Each number is 500 + 25 x the weight over its row's rms, rounded and kept within 0 to 999. Layers, rows and columns count from 0. Numbers have three digits each. The size before them is the row's rms in percent of the matrix's.

# up: layer 8 MLP up, 1024x256, rms 0.0588, rows 711-810, columns 192-255
# down: layer 8 MLP down (transposed), 1024x256, rms 0.047, rows 711-810, columns 192-255
up711 100:519521496511511481463536506540537500522538446488488509473538489531502515482510479509489506493502495525464496520518505498502492528475508506504495500448542489471503479523498468479485492482490511
down711 102:499506494469482514521445500494484481510465504463505474511451505510510499503498517513539484545513496489524519522457463478491521481480524468481480506527470473542511521485521504515517504540496515
up712 097:478540516494487532497531537492523515463504478500499513514495454507503493469491515474481512552501503469496517521519500505512478513522553503512559478485473499480492534507475482494475521442510480
down712 099:497484491517508507441484477497457499497496521505557508520484557543482502484525522521483515459502536505502448495474518471492533506546470505525475489504523542483481465523508478535511488482511457
up713 090:484465478503503515509486497519482508576504497520517495465532495488511483487445480509529463507499497494494512485516495486467503476474510495500481445496517492526502523422530463449512513499484536
down713 099:484496514538477494530496517448534483478504491498481486475489516504518508500533510514491495500487486493526500515532521475519517500528489528576497499545476456452482512527480529508513479526499472
up714 096:519531513489484475508460522547472435507486468522514507542507477481500541496506491520490534488521514497510521460525501514495526509513529503465503496530480524500450541476495494536507513481553532
down714 092:540456471478479483475495449489523488532496502489533487530480537553516495490492512513500519523530445496472471535480520518514494498481510534525521485471505483464514461533496493497535520496491468
up715 098:517543494469495504464542547503514520454484483510469474481495527521510503512466500525526482530451446520463520529503528525445514532535480513537507490513514473475494512523504470486519529525496500
down715 094:537494535520492503484493470476447482531509481528533504502473486482464484491513521493502470468493492505530504475530459492471512475494519492546479478531513536536554490485497503520510526462514476
up716 108:519558481477501525516461492541483519468518468519536520528506513515510544458462569467492508484512495452478523485503511515513468510512493495520520530487488481441510507492507502461505499487545508
down716 099:463490549529486480491513523493477517506510511549489490451484483466495527544460514479471509492436515480457465486545499489466518493520553491483482507543484542487477504487534495560501518472519510
up717 102:520479531498500486519478530527463471564468479536512500510475509495492506491482519523506495545474499519458474468513505527480473527559495521505494528469473503490555502524551505488558482466489509
down717 099:497529445499517519520477466514551490471487502479493474501505491468507488479475503514502514497454497524520549498472536477479495483515502506488519467495478491517496496551484480500489457496516502
up718 094:520517512467418488488522481451497480530505525500498507468488521456517518475509529464485509533506542468490467474510481468469474481506527505483528509493513493494562491520504493503505489497502477
down718 094:506502498457550497532498508494482554528529488496475482507503484535506524500508496494473490474530445495480564550501502468505502529504520467497509496512507484496494501519516490547487493533499528
up719 100:496534495479540506505481515538528479516507521478503522493564541511463478508471531499558491523522491505468516499494496505487509506486528473488514547503517466516481499506483485449532505537496489
down719 101:557451521565515518519517476546516477450515504506543474520483461471502476519556499484508500465544493521478481511494495444532513466520477523501517492485481512481490521499452481510519492458508510
up720 098:529534473502500502478510499487526502522566490486531459441512525466437448512490464471486505436480499506544521511491484520452506492482452484438537516500501545534505510473476489475502537492511497
down720 101:467497492477533489511495505512506487476479503501487506531465493469500485504568507490487515542544499464487491467488521491522517481508515501545471496496507478512557479477498530484479493525478530
up721 112:514515521491504507495487495486471463547543449530463463493474548514499490520465458496513459504532507487496507496474475486487491518502516527521508492481458503476537525481546504538459521496496507
down721 113:507520520517510520516498499498508531532501510486464514464506474506477499464535533523464542493519471479496472494512497523490504534527504511475521508486481487491499521523476489526489470498536515
up722 096:509531498509498548460490495461454510498480521473496487461524517506492529534491519538526476479487499540468521520492493473428497519471525477481517539516486450473516525466505452477507542497470511
down722 091:485486546514501541504481525451475505477487503467500545527490502472547451508466502450444509563458503467477465485495482508577535507508492502520494528507505476507469492477497532496510501485521514
up723 099:511495440485489524490533470511510486505494455485530507472544517555509496524455526489533502482498502488502490490504529536451539480492499550524498494534532515546450470515474463511463501448549504
down723 100:499522512501506507518501491501444495520489506477487552497460508482486510482515526477467517516522509507528495523521467485503440527486512443498529515504484508491481536492558498482548488500517493
up724 097:492506521491494460482486533519488502494494484524537547483519533521490494489522541561488467578464538483482502491470530491497471504479503519459483469475512508481504543519499509534489527445489470
down724 104:487493490498477533489494496488521522468520510467487479508461507499459471495461446473494514448513495519524525550509505475516526477489463493518465532477542558502484481513514493502511463493525513
up725 098:490483480508522510476494577506490490537497459513531534517495540500496501505456451487492533545499539478473516510479460495493459485495540482454460506524519511540501503531492504468509523467555530
down725 091:489491527507467494479495521462484526488514507460522474476496478535494560498531516511472520496518511512467529513454493501530494508517474519475519493474506508486467514499502416519507498484481457
up726 104:503523500500493483489494534520496507563545507491489503508481475463476500499495511526479495543509485489465453514524520512505471521509510516530494512526525459492464512481528464513490513503499507
down726 094:514481533504483524531482504510531466491518501540481523511528509530510475504495503460475495449510481513496537520477501503506508505496522472479469503502515533493548491545508546493491455532473481
up727 100:490473473432503534504533498500462498478513489518530475469494541469490498504484509477537486533481486457458474516518533527468498500548474499529485506522443473452519491511528506500500558482489470
down727 092:517471483488478506532462495504520484478489493544528505482544477529495510559518496495515493481500537521484515508441475487509515508470496491490492493481554460487487507518503530509509498462464565
up728 105:514498492549482481488522515473442514497520467542488520476505504457504507545473502499524480459468526496498491497486495468478470478471508488505535524472481496524501509445509478478471507505510484
down728 106:505528496516497529478476481467492498485474518517536511511487534500470510490541454471494531500501487513474506518504504494478494499498487513560500513481486516495515510470469491484445524453533458
up729 093:501526502454499508446532510478510480476489463525513484497509513502456507509504490469479457472467544505506457507528487504506470508491498536487534495493490483484519507495508497478535527501515457
down729 094:528546501509532489509446518547489450517479482534485450476501492514510498489526497462532516529523544521507502470519489525456522498510491498489457458525495536508514460537511525457487504487471496
up730 089:475502475521525505517518566505500484492528502479502496536512518484460497506555503506507495514499536496489509485477452534508496502504506478476508468538469515505508502497494505494511505505520492
down730 095:474498515431502488482475448542500511528471489530510507509462491475522508505453516505492488494528514465483517505497555528484440506497522483509529526485495484497520489513503484497464498525515481
up731 102:447502446484464538486498506483483488542460491477506491532523543493479445504516487505522502501499524497499517540484503494464482513488549533495496514491506501470484478482462465503501481488563474
down731 098:510484493441553525524499495542506480515523501518536489491529464505533534520473465482451505493530494500497521473512527513499474507476467510525473501540519507492461513522492496519499503525465538
up732 101:472548494507494524469527492506510513496526494499523489509464494524497513482477487476530513472462498504505434533521499488452522570512487487500479509536532521556532521509508463487499569511521476
down732 093:488504505534482491516515531478482482499479503557497491518475525485469541493470524509487534510482487464476493514510464533522481459506527465530469436463410495478517469498493514507519461515484477
up733 096:448463545477468464531533543487524484477483462501480497527497470468495504479482482524512558489506451485476487495524479523472534499490478480478491482541481522498534557484497450485540493463508500
down733 106:521497543499500493438472454511498503538458531515574478532551540499463528491509501475514477463489495506536523473441528481481517504485492483469468502535509503488500475535539510461489513494502531
up734 110:515544490500502540507481518538530478483480491551487515489517522478520501496484508536522512473476496490481458539513502470500516493490541509487512514543496510465508538503527474426520534499436484
down734 122:533480491482497507459516514522513474491514508518458464488530514497486517539461512529533489505500520479441518491482530482527512479496532544510468485491520511457494503583490504469513490534480508
up735 105:473481522468505491518500496493456524532522496497458512461451468500500492501515507531487484552510484450511511462492530494508440485524536467552519522500500541486506506506529499495484512494540515
down735 106:530537552528496455527515484490522529502481518458537481527481496489515528529511494504494514485519497491526514498488448481498518514443445465476489511507515477496484519458486538458447492542506512
up736 096:530471459552497514457512544499488515537509522463480525519515450437491513461478464527478524478508512462511472492489533462503478495512497528486508526522502504475506580513496481500545507513508513
down736 098:486526497511512508468509498477494485519509479525577477474488530503530499510523542532508462538499512494487521531504426543503511458499517480520524453484481495534514430501508526505472510513516488
up737 105:501488507528550496488503461486491500554504552493500489453520528522466493476464447497527501484527479521484464479497475475481537504494537513479527548485521487481512498487506510492492481501512490
down737 103:501494473452495513529495505555497539484500503509461503476461466514519497524549519478490521478458469494483479476498518510474528487516523516481505534509496499516492505492474490493474485472529469
up738 109:505500477519506550460491513508493507500500470546492533498552495494490511477493493473507519505481467528482496485521518478486492500525527506493514524520487492501539504521483509488520526516520476
down738 109:508509477543538522486506484479481540488528400524497477505501481513509492499502479500502491454522507520504489488512561477479498480488508503463452509477515505481524517528512506487472524500497527
up739 093:515513485493539475506513488510508457484467479498526515508472519427456509498481488512506482508488493556499519470488505535480500512539479487494558523480520540523505497482509519492507505495514505
down739 094:499533510465502502491513509486502526521527488533475475531524503554525535495491490524495522465503484513510496483495445506531508486487503498497473494487521458519516561509470472469470499479460469
up740 098:484466491549532496495470492511521466487521512468520513493507525525512514482503529533493523516477547523496435502506534521458520444519520533490514526499544536515490482505458484495519479486565528
down740 096:509527513463471487486496552565424512472511493536487500523495498517509500501522494487518500504520489499479531510516457454503452501520447477522489517486488475485430528509500514536495569501513463
up741 097:465505470510511481474506481480500473514511519501501510519490511485468462498478488490497495495491520481492507511501538446447466557520464522518487478527524482516485513490480498506487499513459478
down741 096:553480535496485490521494577528506516506467492513477528479508491485512503485503502490466507513538508493517489507526476525554520461513471490482515516496498497479489508562491488507499499454553514
up742 105:507514443480555522520518511516520474525576532481527480505504546493510546475451497480540477480502504458484471494526492486494502486526541466500492533536515476487498478474534482478507512507498473
down742 110:493526531467473485512508558426494460479513506525482538520501543503487478541517470489484486517534496489482517502487467499503512567497469525530473500479520501493536526507504482476494448521505481
up743 095:497508486458454482533484518448549472476477497486519498476484491470512505494455506519489512562475517490499501468524505496482514531495547504480505515539469503470488561496534496500497507489480491
down743 096:516450503528529498471513488516484532525487505521472519535487504530520502494507465451484515487551474482477515485516521477517465496525463492508530474489498489527531494518495489499513493502514503
up744 097:505553522521529504500516523563515523487491525518478523493491510481516474491473491493474465481490502468463476530475527524527521517507534492491512542499528497509497500467509491507464509484464512
down744 098:491476482484507512479497447488511486502502523526515500493512469516563531500501481493557478521554498476517518472492530472507489518502470531532450487493479483483471524504491529483533461534507487
up745 109:506515507451502487420500497476504480497498497498537490469473527466484504496490508493498509569494465496476456489516526494458493473525547517496546510526539474496506517489512485530480525447538509
down745 110:508498493488520489506515505553539448528445494474514495487537540524504482492522525500489491490462477513505506525479476509468511501496463482499508482511483493505481526509477523480492515495494494
up746 099:468531548495476486489525508521512449576555488498514549505516531491449488474490499518476497499484513489485492535516518489464487505523481489461485494476513516474505507530494437482523515467498518
down746 097:494482476531456505454502546478491512492480484472526506530533534499479510476485509521490531494427503478456523533513488524512563511486541501471502519539514530518534512494479518491553495526516470
up747 102:536458487516481555477503521514475453539522513537477479436480511471502470519510505498501520528506495486433506524496508465484437502490483509488531548489463480494528513483475510526539486479483503
down747 088:468483517499493531465516515509485561501495499509495525521487504535561481523519513473522508479499485491507532467473520532497534477478485510492494517483534471456525468467533473487451477464508490
up748 094:501569490531509478489498535487513507492488486491512544488512527459495503497506531498481525477471483474499478459506470531479510470536514467467561485534537465518510507490498514455525487490527501
down748 095:495476514478474487513503437514466518471469488485559483495490467490475514496515525526545471500451521507497503462528495518479521521471458507528491470444520494500497491489506532501498495521443491
up749 097:512524463465501554518487500500515454507519505499517502490510477478478500475461493534500501547481517521506491513535499496506496509524540525467517529573481456512534493521466458524512502522531502
down749 099:506535490485484487512468497496521491499494508472510505498506441475533500519479469520488513491518467558503446498454501537488518485470454448535517487491530530529538487491528502483523480515496517
up750 102:509483502493507462492555517506492500504507488519522509505558462510498456469465490498551535501511492484484504507553459479512510489472507509475483544486517528537503510507520509497494503487466462
down750 101:502516480507471473495483471515545532576481535477510513467504548480513536499528519514503476488491508535529507489484506488456570494498514474506499461528495499481507492495481475520538555490493516
up751 098:540498477508524508491529510493513515526534483490529483493493507488505527470501498454519525499455544465497524521486457491500536501464493512481507499505458520478514486488524469493498504525484504
down751 103:501496512504521511486503492494506502486482507503506496484458490514484476507499513514500506491518476499469471490494491479477483509504510506502480487484501523491492504544517536483525497496501517
up752 106:477491485490534473484508531538483506484483479504491458517489477443483538497478499531509500490497488502492500547528473499503557492503506537455490479520504479528486531475536474524499497500492478
down752 107:519470577475483550489496506465506508472469506511544534501478536506468493498499530476527472509484522483466537492505504528496516495476463532524485516565447512467498529478535499502496515490508503
up753 097:508512488488488499457529529497504528518502537493478545544562515491468495504517516489474516525522469500473531473493478527517474483505516504446509514500511452483509479469482507555502475500486482
down753 094:484527481456469474493446491508521489533502483505501479484470514511513542508499527521531469507499497486527486499513477500510454507524517519521493477518448495488505523531491547476497505513489499
up754 100:514513493529481492492514530496502493506475517530481484453499451490503502515522522470511511489512491501491493513501497473509499435500480491491512523522506496499515490519564493507522466465484478
down754 099:493518492467528482526495462481460523495492497487497481527513503468496471547476491488507488492499485529489441500515500515515496540463547519557473488454514497532518466506484486515523485484498522
up755 094:470500490502486488484451487516491480514526516520490507518523473491509494453476466479476530501543515478504487479525524500517462505496508518528492459452558482536494495491490513467507465472448514
down755 094:496536518505484490505520548506508495508491521492502523485524535525521510532568496495482443496515455481499468508433531487458538500516455484475485519518503541473492486484495493518487514485505470
up756 094:540522462512493500529501507515518504481475528472483499520515536513489500541525524480544493489494575490514511530528497477523523471476526503496552505505504510471477547501478506436521512511519487
down756 097:467509482480531529471519479484505487495478500476516512493497501525508486458478487540490484526508440533470488509546518539522490478487465549516486481499506469489501478522526478547497482506498483
up757 101:527558501491504509489507491501486471516499479549468508515471511471471512487451532514461529515490535507521524514530499482505530435510549520495537491483510488510473492534503499491476520502477477
down757 098:528553522494465496533483477511524498466500483509482529481487472480493542478531538505504490452507493504501528482495535486519508516478478470526509522507481551479504530503501517500480505499544461
up758 101:480501470482483524470491509514496500479497394487521460485466516502513520466479503493470477527514472526485502515506516512468478516471496528492540517514503499490500516453536483523481545477527455
down758 105:470459499499504490531476507491508481517529510491506516485509459518490494509516541526529480504472523494484470517499467503535499496523517496481435500503503492534506471503482530499517510535487522
up759 095:503510484510526532481510481479497523505493510502497548491507584528515495483479517516493451508423532518501475516494515488519502499511468482462491527523515493512503495519507475512497503468507437
down759 096:533507524485513482512485530499494454482474506529521475491507465486503500513540494460458491519540499509501538497500493501526510455484541484521498484505476486519496469522511533483485487482517530
up760 103:511528491472494548483486527550510512491521520516506484489493527492493488510502461518532500530508519507507521543509467529506501466519478535487535479509514490510551511511514506461441464505467490
down760 106:524504525510543506469494521476499485502506475505511522507478514483502503489515494524473520504524487469510496475507551478508519495495459497509487474502506509511508499520490489518504514489517500
up761 106:494545497483487522482481508509485515559504482526463493464540459495502506529532526538515500513472530472511516478483495476485490434518538489464481479538542476490518505471494522490501511475481477
down761 103:491461522510461477518453506484524479498500512452513510535514506495518509482504497499501514527548476478549517509462459512545510498495488498491472496510500473535508521569500521515520452504494502
up762 106:502494500508484500503502520570538486540459487479526516515578495479529520495459479535547468485504495500502523500503493496481512518532508538483507494516477477462563488517483471520505495523515464
down762 099:505452495498512493486483442477567521464547492510496456534486460478502511483525527494518529482529487502480531473510509517472528506504501507515489512497496521504486462528532502530489517476461490
up763 103:508469492495502542471476527524518508487508525469523489507502502450471501492510507563446493546477501510490487517551475510506528495480479472504513502517460553492520484498506488505497502485531478
down763 098:490484460500526455473493527534532504476489455516465477517509473548514531505529493494510509502484490503511482487492542470469471511512516492510473481526508497500509544505493475481495517529451470
up764 094:507472505497524519470488508481452495538526517512506475486472549527519510522451511460498510471466504527514527547515453490518528498494554534518499515503501450495543485449514508470498511529476462
down764 088:497561526469469518526541468442511510519521485456481486526510514503510487514530476445481495470491466487476481466470554533489509483536494497507552489520479519480527495488525493536510473461527506
up765 098:543507500486495477500491464529454504492513484488520504467506474512491502514505485569512484492472504504447510477477530463487497485505482495481508477497491473476499491516459526478491505493477499
down765 095:536522511448474519471490510496517481499511485483568517489509542483529503482487520528478473489474482515522531501492484494517479516515501469519479476535527505482494540474532461465487500507511549
up766 095:466548534526515485506539518515503521494540499490545508511502512536494509525462480522497471511493511479490516515556521471455484510488525536481498463467517516539482537486510477497462524518532520
down766 096:485471466494495524490447507485472443508453473479449551474494531510511509427503538555493497491480499534499490488470492489521525504533489501539493521534493525520543529532484491514527477458464457
up767 109:475523513496512520458526491479479531513499538494451519480487545460512505495482532528515498501489523519515483520476522478450487446513547520515530481505530493468519513516520517510501522487486517
down767 117:488470491478482516508455483509446509520490540476484476567544520497494513464475448513535536485514514460510476461481503496512467538475511515520509525522529468498510517533489476482562482504487470
up768 095:483560511481500507478492462478503458522568491525516485510506487539483498522515510492509453534477499420501485464474480484458558543513555505489487518466486531496511544498547546490519513484517515
down768 096:515466505503498487537484538481508523506494497502469484493490504464515495494471547545491507484543478554490532518549540490471432515499527525487514461501475473497495458543491490500520499497506500
up769 105:473500487457521486485502489465537432522521528503526543501566495536504556484518501563495502516480498477459481482484500498504493533528528491507491482482484506487471544563505516511497524531489452
down769 111:476530504525480521461470497489514519456505492490481524493484464520502446476475529489486492527497482464502571488468508532518510490486475456473525503525508475532498495443517463514469517507514489
up770 098:500508496494487487529491506505508506534496463501496483520523487502522543495528497504514474499509490452525510505522514526483467468525517493485536497559535536491492534473491480490531453512531508
down770 100:483506515526519506485511492468483504490483534491467498507492487491487440477515485505497534475477491593471473512532494503503496499506512471507479507465452472504454534502499540490495533488430481
up771 095:478499465499485484496529502525470468518498502546500493497499522521521508533476473492567480492506447505514498475552496491472511496528510513521486499507530542446528489505506473528493531490504447
down771 094:504489523506500496518547495487507485540510481475511495493529511495499486500475477503470557529544492500501434525475490491495503485479485478473481495533483509497450551491510513472521523463519497
up772 095:508509517529503506458508500515528516500475519461516496541519506488484536498558502545498502518492527474480505514487519517532424512505513543500461472495494436513477522565485497512551512476446495
down772 093:505516500472519508528442515535484501519489493511524479452460457485528517498462541485501505492508489476520465540523518432495523493496530456495514518503509523502550491454495474537496498535522468
up773 105:530493520515466517517477505539508491457522552463514514527492521524484535495468483489525480529502484459470519505484458493517512496500484482500498509509487471514493516534482516520498483504486492
down773 101:499516533521494489447512515471498508499447532513476496524506521507484475519466507497485488520475497492535479487521512510524496499501511493525486493502483484468499488482514484506486505487487499
up774 091:509520500487500472516499488494491489497484465498520493489518528457436509501490487549497468501492498479506490505498511485481508544548529470461497507496501565513556505486508508449502495524564504
down774 093:492497509506502556481480522518506527531507506504454534487495472519521444483495498476540499529506515492460520495468522461524491457488490500506518504506515444500498517519513501481531486479449511
up775 104:493526484536513522492556510544498491557487516509520488512542491465459516499508489522501511467492475486502478468502530511509490472545512496467489515529460506507521486505513453535482487467513501
down775 104:490447536485494479439513514499524500506475495489518533491473520511509501520529474483481472506472517481512504446500510517481504522471485530493535528484532529467472490525554506477478498490495557
up776 094:505471546505525501488484513480496508523506481507498560519507498534468477500470491519499480535480503490517509496495519464467482518498451527497502476530535524492488515472493486517519546477517493
down776 096:515522478492464514516514516487501493490499523497489486502521486454525556514490491459487471501535460494504501511489512509523485495513571461495505525456475521527513539520505517470516489496489540
up777 102:496524503511526525454496520459492488515497488521466485517514475494495504478494527513508514493495490492472456496500520503407547554515489536503492536534515443479514501511481519488534519515461474
down777 103:508490524504467502566505493480509541494448516517500514505480492488517520524505556517497488508485535523532497467515492522522474474493523519498467502502506530461458499464514510531469484467479505
up778 101:549504537523489533465481513495537500518483512499500496490484482515537503476468465516504485446452535476527545519508504520464503502507543458505509508505525525501478505503508502521511547515561448
down778 099:449484474514499468498489475502487460485484500506510529487500497504463484463523497489496504528489503523493482493485504432455538517485498541478524494434487494549546469503497514518497469472529524
up779 096:438515501506472494501468505500471510543549528483498453510497553477494476497540547471542497490510505488499475523510510489474474484525546530495466486515507508509475499501512511487549507485506487
down779 093:541513485459490523516539504537544493496440480478495474460487485497535484514486453487525520541497472492488513482466525550531494542523526534517512498493471513484525569514554542514513489501478484
up780 094:504545499512519502438511475534455518478565481466499519475539548533521543502466427514521481512492501480497517528506491490481497491445486554514467504427467463550545517509480491469476499498507509
down780 094:497497513503535489510495523451467511478450524555448516498472521469493458508522548487489510449532503480517512501478506537504500537503461442523537531532488522479508479460472542467504528514458480
up781 099:528488462464525544479486485503462502517562440496508504484544481488482541453495514477453500503493482493516476489524500458471472488518496531503517516508478513451518498501542507495532520519456522
down781 101:510519515552521504530510511480509491502462494547512490498475520520518459492522540472466474449513547480487485492454475482500479514523549475498487506506461486466524492466515497504468473466495502
up782 098:512483497480486502513572536525486511509510461523481568530512483530532500463476478509495532472525485473505494479508472454514481496517482498491521468460501514503525524501492503496541482525508479
down782 098:513501508535490524507471519460516521460458496513530461499502525469483484502536506491508473459495498518460508545518446550488491541485534505471495535533491463525459470501526493490499490462526496
up783 091:526486512490529517465498522514477531520475507489481464513496507533513499464528493535501522554439522491522504472493504509511501486471474487515507516499550471485488466498491505479512496507496491
down783 087:496526511467480503490532494491464466466506495498489495473467525541478501498515527489470506497524495529512529479492511472485509504516489527504507524528465493497472525531509470486523501466510489
up784 104:490522518506525519477522547506532547518486486491485486495529547449453487495456444528488485540502474492457478505509551517498456518506483522499533525482483485513509509501473456529537480497521491
down784 099:518525538505521487530488478494509450488534524501511498465442493528576476502521503501503478434510519496525475538531476539475539501519543488533477504509513542516559511489504534458476503475481466
up785 106:494526528512516534446512514479506508514532450473498497486494484502504502471489465501517496533520479454501488491512521514460451512492528550468494510537526506505522559556487456504518527472466498
down785 102:479506487499509499506540545483503505513498537526530519538491532485514464521469524495496509461512485505522478479539518459552529469489505460505524509464528492511463496493496495499529506538513551
up786 098:519527472501494535494505514496466500566511515542518464469536474475482515508452490478495478523488512465503511505523489463487509479554477470508519476534459541468505523496505508490515512501523499
down786 096:532508510512508501516497476505486508521505498484472538508498481512528526519554532518489508510506492464499530480458503519508510493460541500500547538484496502506493486509482521469503513489506503
up787 103:425538494505531492455486493517488536502481514494502474525495522464520515522498475509505476520516485443516495516535486503476526502486548568505496496525491452508521530516504483491516487501448527
down787 105:472553510465507540552511554519515501523518457517490496495475513511472487465450500456557494502503506489517524512508513455487474491514476470513521490509534500501488526510491529481504491496568470
up788 116:529530488507534487503491492541480469492498496483495493516489511496490525465476519496490493542521475454491490488478509484510463503484534475473515510465554529482467534483502485485530486503510515
down788 119:478537521446478552530520454501497532553471527527502538480491519506481485469552496461473503528518480499515522540505540502489499492483483505505526487500517517475476489494500513490482465519503487
up789 097:514526494511531480466542526512478558541511522558447538482511495548511491464490517516502429436508480527503481497540537486493456521512455505460515460539526477511491509498472490458519468494493472
down789 093:499501477537470493464456509442511472464463440486504502484508509464512517523510483528490505551499530513515502531513493549522515500532547504503479568542495482519489454488488492534517546512488461
up790 106:508498444480455559488496537491499493514522508465524499508546515503503476508506536480486454494513488529484489543515510488523538527522460519499464509530509441437487519527481499497472507473501485
down790 106:470494494526511487508490493531519499507483505545494514492481494511480507496534491493485511452526505493552480469523482521458479469446523509435505473460505537486491478500522546457481498523529505
up791 092:495510502473475514511541498484458513539477479534527464494501503473519506506510496502523550534485501447499512497521511489480530460488507546469508500482518515471479493526502537478540482456487503
down791 095:520491499499512503505457476515553495449515499489506505489518496513492517487472513527481470516501444566504509529525515539533453531515523504524484512565498497485523500506513463508519534551475494
up792 099:511497507506472493459497491480511490504518467478493485522517474506494524476498495520494506575508424529492485531507488515502507485530506523529506521547506508482503545517510489517485556468483496
down792 098:453493533510507496507509476498531488493480482548522449529498544492505497502495520500500531456464519493482533525491492510493522526550547522488454470486478533525519527494498525486495516537478467
up793 096:470483481523500492505531565502487484526561457509533478519530510483522498524488487547467503497461500527499477503501467523486470465501508463490490505510525493478502519535497490508476455468444505
down793 097:515527493508509469458501455483506510472449533486486484513500466525479495479536498484527500526514488498460452501479515502505540517461525494460537520550505515529484488505481518487507544519528514
up794 097:476512498512524509476490478495497497501488509510528489520516475511512512530487487517530522476470480488486482503499516458472522456485513528501474507505528514528529513525494486540520553467507498
down794 099:533532516524501516544513520502472522566526471532501492426514528455468491507502504512496462500509521504518505491482484466454517515528471481500481492497504530486437509530542524505509506489483514
up795 105:506519530469544503499527499515497499510505498524494531525508467473485519482461498485502511492535480464508521515470509512505452520506548488476524523493543518558516558522483475467522480494479528
down795 098:515494500529490524504444453478502558486510544512485496510495504532532504495501499456498516488545481462541498531538490516521480502504443529478524502490530503474502504479469507489490472495517499
up796 100:475513503464501488474463518561541482473483486520498494505506521531500496484484541526500460506497520519513503472490523510500490472469509538503486582559513542495522527505520443490496478490439487
down796 096:515533528494489464538540438520503483553536484499494516494474520490507530487505467492524517512480504507503469453510512491498544468518532482518514467476481486546458509490534517481518529505503448
up797 104:469549519529465528473521481540505500521520494495441500490524480469486506478461490502525516468525507479495490501501458533499479524505459472524512494477501497502516581486486488491508490458472500
down797 113:506476487485523508516533503466486538498483487469537498509464492484478520494567582515507482552487522476481489500514544501499493479481500520505485490482514543503489453524494505498477471558494548
up798 097:513495433479505505521512548534465482529463449504486463476509496498501497490517526557517458525510482501473487506524479493494516498478565457534529520528474526471517529488547562472520523534434493
down798 092:492481536537490549455503510480478478518531539465482496543495533501494484500536505497494503477488513475470462474537492480498472520513492536503483464496469485531494519498500472514537499520504514
up799 095:474505519532478505500504492501515490482539482509514479481534521450487538533473522563508491514461534495481506494519500500504487485528500511502505457487527493485545504459479477478527514485487543
down799 100:499524521509484533500539518468500463514516470540501519508460484518493508511516511455487528495510509493516514494464533566506496505536485541491512521485500521509502518507505508502449516471499448
up800 101:464478489503490494526522523507512504538457500529482538496476475530522491457517512493522471450500509487498485504495527528503494515494514563498480505489503547525534474491482452570516519437521478
down800 099:512462535490511471468492524500523504504533513502468481506518540501463531526494495490466504509493473515474550501529510446485518489477498491502508491541485474495512531516515523454509466536482500
up801 096:474472443492467488487504496508473472512504497470509503491511556466490505485460493489530515517517471522516495500498507498523471501510507448525509537474498514475519502468469481492493492512495471
down801 098:490473523503519513519524531489540488547480485507512496536469472494479489522526545471499507500506507489495497503508470484487512501478502525484509484528472472497478492437585514485480525516526503
up802 104:518515530504492503477523506504492548523508517512493498483516521518496485437503482519542509462502482498515445509506516470516469482465510501487532530479526427507499526527467469432505502500497484
down802 102:512500499494520511518502536501528463519441489533520540481485528454513536520484536512437523497481481532501502470505465522518538528540502507526459526522487530507514482534435531559521495484535476
up803 094:488485493503456469498476516477491502527521507515472521472509510510502540500511508486454533505509533484514484514487488503492526478506512530513533501493466471544496487472491428479525528510463475
down803 095:489482474470502512518480523508467488494478489498500473497548489509492463493469506514554488502516515513468539471478486498511461535500487490595529481519478475511492444482514500483466491498478557
up804 103:484517462493497505472498461499471498511502554486510457475493487474481507486455494525429466469452500492446521502510473462517511501537524506499495531523542451471544486550518503479520504488532479
down804 113:500494525511477451542533511466492518514496513496526515492477448511553518498521430479497462501519515483556534469462484496523494476494515520522486503467515457475499470535535495470477505517517526
up805 095:521528495500502526525498509522513459493489473543479516489508465542513487464490508517525462488461494554482485464517527447509489488517483465480519508496492490481535500508504487496496533475519451
down805 095:512518521495498518491500453442520523489509560491474507561502473513487482466519510496481501495494499483455508524509500544496480525473546511480503491535515498530441507507492499481523483468477506
up806 100:516466473486485518514529503500501521471549515468523485485473496498487491482497482489506525506496479453472474507495495526476473512492496515488517566562472528487508527509457492509505503488478509
down806 096:496534462505499468504493485482458513509454488519477517504487493534499479581483541529494501473502519512508528512506511472508512483561511489558484515464523492459500436490514517481504486527502493
up807 097:493542488498508451525452565481515461511525485486535529518510501472515503484493489486454495534466544460506507495534482467521453506499499470500494520524483515530502522509510522520520507501475492
down807 104:521468482512481496517495505510513511480469496486447523490476531534547498470494499484518525484514475528501469539478487504504520513537524486528495470488481491461495460529492521493482493455499507
up808 101:507497523462462470494485540496505472491517493526507485487481549536494565527497516533511527543495480509456535527519533519490508490523500545516524500493519501477483541485512511464492473464523514
down808 108:521494479536523537473505489471496528475481502485515497515515432485502510512527483503468493485482497509484442478493505495501528513485496482557482524525489482530514507517475500508482553524481475
up809 103:539500512456508524510523503499513484502495473563461511505513465497526522494501499556480485504505460487480503504502500504463492453499519521490503554488535499487489461571493452471525484476488510
down809 103:491457497490484500535508469505461488484479568507537514471479481545464479512473539461537494491498496469518500498469508459523506549505499524513493459484462456467490541484506519483496515534528522
up810 093:488478515515511486500537492475500487477546462472509493471514461535504477508495504485513495454535456485487525502532491505535493493473516505482476520515466503503525510584507481525527508469535516
down810 093:482536460500525475489510473519513501555513518509452479523468533494497509514535480464495530529525518494509469508447499507479466455521466473536517456466519496484493514460499533511525528538467467